{"num_attention_heads": 4, "hidden_act": "tanh_gelu", "learning_rate": 0.00391, "beta1": 0.95, "weight_decay": 0.15, "decay_shape": "pow", "final_lr_fraction": 0.0, "batch_tokens": [32768, 65536, 98304]}
Each number is 500 + 50 x the weight over its row's rms, rounded and kept within 0 to 999. Layers, rows and columns count from 0. Numbers have three digits each. The size before them is the row's rms in percent of the matrix's.

# layer 2 MLP down (transposed), 640x224, rms 0.0868, rows 503-531, columns 112-223
115:479437564478422462515563541409538485484591528363437514547526561484567433514512601465445478524607426577514538575523464508529584509490509582426546457485534438449579398476534513516503586452545463518523612496534594559546461480466529473429498563502450528486504495606517394517514569519470478532484495504426472505469522477529571411479561498472
111:449491519569498489484426592493523439516518512519531523536481526572487604510551554477504526516523526404421409435478502575545462386581456436329461535527428489545516452352600573549501460436472470466488482553467533525534453418494542479513560466488522486421481506515472486551486568466479480513480489410548546516458517573502574509458515513413
095:460472475496510535455539464552601550573524485539543381524427487508459553547469404507552509517511500497522518532473549567410534488460451433492448525536506491563440580463394532516509470563554475548556538406537409514412510511471445543511472453538563447605463539465526425486541490546618523392575570406471431473521522511515558494480515555471
110:578432496375446589469476547468560466565520435513497460503492487560504545464514481495433526551447473524568510487527460492534503534472524463412462511515488482567445527462421412511469462448446445537609570476367497444540518598505518466378483552554479428562520477483424446469397475472585470468468454407541484518504542440533550500384485551434
097:456375470472565510465496484486609573545522400495508513540542477475580496496553552430520478458459423586511579555478504462447548474555417488439445446509535599464550438488506554543381474575528486487491588407494486606469511559521531437430416527532564556514464525473473431465498470445516509468532587479554540593552529469413486554475550577418
096:537506467476441424428547548573500513456486523474495458606501441470442470435596466455497459495470557497423441529341501563445581473443494556443476528527456492507464506436460430541518486451477558439480414415528522536613529547471540419482498463506503555474492537461436574570614505500426503424572490444521572491584522491525408531517439537534
101:505427505433519477583447494465456372489553437522449496404546425485480398419526483445470435589526499518490566498539466510489505560470407483434505474454424557542532341488530466540523439508498511540480469454467478461515553410477485507539564562591484493450460502487571456514432533437486426392498503514600594456540557483508503566482492435464
094:479441482449383529364540485471496499499513464502454609537499460530536538517569593517455540404469583551443502448551455474495602494531493537550478469443505499465467525505447509539320497386485525497504528512555556389432479479466479530477424495533520494479507501508423458444482499469545437478547501482546532442422477505559446496511474473463
099:549578529600535516572501458481506410454520493545416408509511474510396525466477482547512407398513513460491538488469460587548504430494461554503429473522555524484527537472433580519503646488422508434534486388499502512472505544576432514500579491401449520558544471486493516545471484557524561452470506454556486585614496539492525433586491632528
099:462508425486458553539580510495461488602531502472502497464507573492458496515465471533545500531479465471497514437491496532566463528491450480476427452576475540441448599466531517481533595457563565448456430459489495509501507474438435539545508500468472483509461490486534413437492525473545449492416432439521468528434472582599531578398429411496
083:557457483513555568533455575604536447544571461466567436378453577498426480479437481530463471426528444518563567369534563447503498571497551617503578546533380506485531508548563479433447581462481458451573553477601470428491524540499554488451565529559489532533581512421432399490539472547566487504536452516514539524518447509433627468464524447584
103:510474472424414497533548556512580519552543491506525548532493582518477451439463512528541563470491546532500429462511489519437533525576450503579551489444476507466551452454545547534574451509516487413408478514465594457575516421465475504472426456521404545386524429566445390582463605497530436487442501495501550490505467386485521460568527398515
104:510565472456458504445521467398465480584407420458501417441545492467537522450448482542465426624526537443565531443480495523495551573478475514434444439500468474466550425477583581523522423543538500431490458536481542621563546555465526541471564452505421491533503465456473567464492494468572601511523473527465488446465473484478423480355463468503
098:549395414498470491460471530511512409537530498519453540502544501430478471454528540508416521474472458535492500510410435433393517504540445487540555519506582554506463575559502514476417472458415501437586484550469520522513470430410493403400449464507521448508537462452408455522591525580474553515438596519457505503432468539528507553484462507550
106:534481535506459423470534516476504478451419471480507433580513613487452442424526509482484424497420462566529430579498472479513372460437592436574370412466469637423434449470469470522554445513473456519487453503549472495491484515465527433490461439535530554459505564455493476415462510530477535560467512553533455578615600499462553498513515541539
090:560515464444575474524548552468579505400513574497522523509596539455535538507565427467524499535573494475549426511438577429553447499487462464531393668571538505421571468535481458472570515558555439514533484471488551481424446502483511575555432483470503492443407525487511509451580423447500489533425522503499512580496552539549584603489439517445
095:399497472558430436524466518428450484568413506547569581499549421512520501617492399567507545433536381563501545475495480489439539536437480450437508529519567540514550519462480485480530434523577555564510536574491540543506498604549440548498474485526535528566480572402579501463579465529438503453499439586484574579475543458516472475542453531459
113:522475460608490461550604411466448584407509473528479444434410412499492499465505417441403463516476469470608499490454520465490537468443529394485635462470520429522464479416499471465503498573566488492567478517467566502456437433549436415448462535548501489506432564491547541484473571457503429511499492577541468478489497478489463518496416487503
101:455482476456490531545529471462558481532504423517457490514458469538498474586448545459566426584507526478529488492468476461526477441631428485486419468537441550491537486477502520453524575450431463529549414539435503528580473528539502493473566420503561467636512389468538519495480465484523467587489473520466516432529514506439550485460494540471
099:502455562508612498455572504526474484423546519477580445530443557448471589507463579587590488530467520445480451548432515579506431549449544426447552543474537447454499490441449560565552555442514557402485502499422473421438482468482461533447539541507475541465556545527481425466600468549450465499495502431456547554541457536545531400452428419531
096:517432476385543400547473494546510461524594485565514489387575507476550511486532502442553463547608431549434487517490463586522467519573485520518440602572422440549493478428407553473531448496539527502551520503538576579436466459508497414423560490579555536407456467467530496483466440572468432513477625500535570495527503528431447460495603421480
101:509696495503553479445510446452469542533549560563450493511482441510494598445567517468586501529438456523486466571541479498491549473528622501523509606522586487494515518529414479467541572453486483585562462463561546514588547518541490429401508376404378513514530455498509582477504481484504501495528570521558547569566499483416489445462504562488
100:546482435528481525554474482490492430526599492501524592496487551594476505550540526382519579467494431576467521471478484503525482578520531580544614430591475470560439451454519511435452515490617472529510459447457528572567451522506494436459491360548469454428524453526441505454606480455537496688436422524492557510538596476497511532423413477459
100:602554541491474507501440473492509451527518463559362402518536514517516557519571508491491527443506436497482549411461411447520460557540506544540632519553461529596500570554526426429472451543417488503477373516520523520493391550478487408562495586484533400483467590547464461469500584592490544474524522517434500521556447509402565505594478548497
103:402468461475504515528495566483583501535486585439540579550504537467463515545524522542538475394511569566484397469509477554518446462457514490512510522453464417467521456585583602554533450493484464504425546572467440544422433541474484511508492508569533496504458488515547459547463388521449429480510490495515419434437500525538469570548538502428
094:417593531451551406518484472557525473511540474541583515476565466471544435580456587494614500523507473466497498470461461543565507405462503502505506509482467457459511496477499509455475543511580440487427571525565505386580500475514388495369467523502499504431480527474592508599586497588358477434520471589488497534513533503388448410599517417517
101:513462556489490512507559512597478411408506547436561402485505515505518520535478502427433421489504562422546559516521389608531484482523395497562497481470465439522547437523487515486411539549496481424568463566489511444533505542513482464463520385577461492579511531356429482606556468569476446596539519511550516504522463483545562469493556470496
103:501548501453561388486426428536529444488423531482459481473574483514494534423451460446544498422447483536565495513523414493590547412524535541460428507492494445408468538483464555570531479438494514534454521479465529474457446453505486490463480510462526438551655540504502602461473556557525550567514451451434536506568520491535503579562566459582
093:567546520510419517531500467540410604451458462439536398530605534531446578461475563519517418428475592509510508499519516484596463424520506442538496609499471460470417583593623526485483499569494508502571435585504448562514451471490587514509526507535490465491578519578500474491442535497568500539531565510525530521576481400442505461535514444535
# layer 2 MLP up, 640x224, rms 0.0935, rows 504-532, columns 112-223
105:580379480481487528428464546508582479569471488476461480554485476435499457523470473460493513416487552484414477493458529431529409464552489566507474431574478415481532488406423463531556572479549558536494564418558474487523409559516474452485528442420585444515539474467511469548463599522437472514442418494635551474553597647532507502573465540469
096:508473574438574490508587442584522536517508500464512487525567536511383471439462380386549434466508515434415435516535512520511450478497548495436545507548550415535480570558440429507506464505498535439569492502495573458473469520531485492531504479516570470511532451456550415426405485550547491430577459512496515458514476487516504508474485354510
098:558442497550464485469401455396537512465519539466441501444559479526571505491515530395500436495467512537462465480535466512528462508523368506511589451507442507493426521513506500480416521432517530523504504384557465484480465564522524424483514472550505387522445511482416528509408542474483448473465613505482409544539447517564447515563491585572
105:523455504481600506509499487508506506528480557535521479413491534494390491486529424478476527435500450508447410559476456490485482538411548498513613533421501493426603600524398434403486475506463569422433539544466588472562550482408514557450510481519490571516417539467561372505483415580497541522567469448492599485467490441502455554488580496511
091:520440459572490377545491505543476526514565457513456346480476495521525528350519497430488544488519420556565529453448439554409501508470483575483466514486401472477491516440469477500469482445580561474400462516475564515514434517652529535537495527564541535576517518421516553434487441463453477416394629401489492549432559519505523461458547437514
101:521519500496507497510524534564490409463471444478610397439520498515509433561469445549549598514478380436481473545587450556530526547454464510434531453452429524535460438562493524455536512566462420548420504482524512461470479450457453543459517551535452482491404538469465487512470564426523401435450532461513455571506484472500466538490443434552
082:508622535400543494517508530501581490580455538537505477472508532470464472472443448500452407493507443405627542486520462562535456557518399470472484504377508488493509484457591461536586499473438522453485532551462500504592606506476416549506457519452462475499513458489530464570544408509480522437520483509513515498428512534394488464553450504641
108:595481539376485473529494522454528520440477534567417507512474589551573449542519449466490431546601534526448487611523553468485503484475555432430501547449470484501575490466513420471498540458553560508553547581546501450561460518478545504547569541509469574490538531567492435547587369477525514537530495524502477545507456448481484546571521338487
098:482520508408465455487479449483448447464517399545459426517533478556524425627417579565513493483420408571542506552465548576516450458469427476508565567464476568530512552484507497477524581564495561590423612556506408401560471445521571362462538456537507532541542551470567454486478425584516576511450464521574466465509507495544504458547454500594
091:561551471483367457487457511531544517524496485567586450539556577554580421589473455473457519480475403419488513533536523393548543585468458535483464434442461427496457537460460469513486415538484543451536531427575493449489413500533485519426437444470563455463560523432558527489413423506509494462458505432423586526435509490487576449495482461478
096:522426540482438596441506515416537433441503506496530535566500460423488427411525450497437443532451515501407501485458513561452584565432519514450577558506510478464557535509453545535454447608444551506525475510455548479498443490562560492511554519534510534548450473490440459412579508576480509461514512493516479538457579443452468465493547520434
098:551444592540565493556509468543545470531481527489491457581506487516464529415467434374513394572544528520530426400490426402453564608416453485503489512508583455499529474523365528526476472499491586522472479586551421525473470476509513525552453442542588361496519561455426535444466557502509542536549556431555557491520517507470480476519453376539
098:474483510560503553491530403454400497490426531577468492457485417593582518499564467423503501518499440484525536448424494506527454525430502356532466505554473413564568389410501463501514504550612547467455535494556530590512509470516509554493513553545536534461603512543588468492442425498505470503524446578403494563555576471483575597504541533432
113:534536544621536501466426497460426541563435513454561472590514493509448531481586445444483486522510480427460414567569512589520509539370538449532482503458456467488527542628456528475578520466483538568494397521467569525485420584478476565489448496572595403410504462418482515461561437459514466665496406470513537629451499513471476562484455517530
097:472474471562450596474538604410446528574507430501538535508533524511511546502539570509510459518541517546544489508466438552443512503461493475521535447499461391408518465605438532553548469610484514447503465564412510415532507552529449490421497498487534454518537496477431535563518508434443517417460489510483486496462557537502529503544527447536
097:532484479482500469539454450470555459546496568495400502481539424480457517539431562519523498429428553479504567465499503420487557559498524462427568463514480430550524484520477491531492423393570474480493429485419656469591503429604552566501448506538550550529421506555579436488521481480394613466457376425468518401473468433571566447449569465496
063:561516562467541546433450565508536494406412488488519462507620494446481489463508539466496530529440572458487468436502473462561570499549526546444536493455456555441530477558533529437562504554497567423569422430531414446566527513525531577452474491604553555451538485536494518444508454515484602486491439424423504504446474504438498453495506476513
102:562477494555483465465511528480580451394582576523575541473442469542504447570417516546530515523455443531491486520477496505529412548503447459489432472471514574412497449504551536459401413549529443565466537513481483454484521478497554522355546508520449491559513492469483485508465446507499468452503494582537404584472540469533485509516412410618
080:492455490511478491487420563486543533535487546545524512494572552577562537502478416391460413483552598530464458513535484547548516552462481471453480491519488446457451487559551435431385463513452494508496543506595536456515466595619483561558518453555490414492481497511586541464508564456548552439488454462543523454528572542381534531477523445508
108:470545466544458499504478444470518538492578592474537500568323461459492548557453419447492457619518438441459496504396514582505493502438501482453460478551486458456519563517567556483512499439458588451510484443558624456511519479486438429443510537476550450510480610494505446457426623582507567497564516490491556475449519426421464491521613577532
104:533470400489543516485473495453540544488527506510578444441479484446367496503482487445559453467445508563526551522508457528507524519514572449507414411439551511524615402494469489513520559471489578541549502432513464593484515479505511484467426463528421456484565499417484450526440510490403468425564497484512564515471519481536412519546483476530
097:526553540402530508521465443447418593508502524555454445535481508484509543507434524535585507574398442441518520509575544453437506526451443418524559488445485412467400444547459497559498455489462514508515555503583374481583457492508556474524517479421522477478479437545534581498414527385494484469586546607558458535475544537479515493610501498551
089:578595442461566491523432484539535476430492481479470483408480458452466493526619526494543467437503535490467592499396581523620582408506460522405575524472459547472504369534497551559509533577566530419419538557548502529531527446497395467539521528509497488437474514511493603573451509601538428423529473523476500479530483461408451525514561467441
119:567509507399496492528534431440560470469560510530480472462505558488564478499350477510569505474596445452555414537407531469458423492460556503519505543565439481564515548510545479506564506542446499412576495418536422503550453366502488514496545432412506474517565532506437509421584602527465552494448554521444422544485524517445554539486586466564
091:524468514476524478556522443432388566566464491476474548501564506546553525481561543463497566456444409574480449498479506443466434479500501480459547459571524578489459398474519502520449483573525436468520502479449481437501508473474387514577564590435506562506492556387553462473514545412495474518513480557504537550533464537578552597468471486415
090:508472513478578479390454547471533414515589596562426474410435438390538465548525513489610512511455535470571458445517574514472463406502511458536504446630440468483511400466559579506489582417543446528509558550505427408450567454520549512458493534438510469493434547546493527525509534569502536497470502534546470464517569497569442499409527515425
097:486532502542458416350493481439479485463408580493604438594541400482458483467522554577471468450531455432553467512528452527530545545472492399494502458540610506467447534362527505536603497460499469555530525502545522518477521506491526457542476467517347464571441475560513462543418562556455549513460468505433525463482452492499467522507516472630
090:551448412508530494425511454440510515510579458491426470593437525586465438465479494476527527445459499506511478549530438461459505527580558479533539526505492635516483460426583505477495457435510439458497560584375504446470470542529428493526468584437620517370534338472545523529526444491491482555386564442532421467468448544447452426486480402475
092:474461400508524515457421462468609533522515550532527508554513508450478520506474548456422448438475462495500542486489513503532441426509548502524509516537555498538529530409515553532456518486490534546620445437486457571526492471480452548482500470537480324447403509499459512450565465547540499543569504491512485586499481498523482534597489476478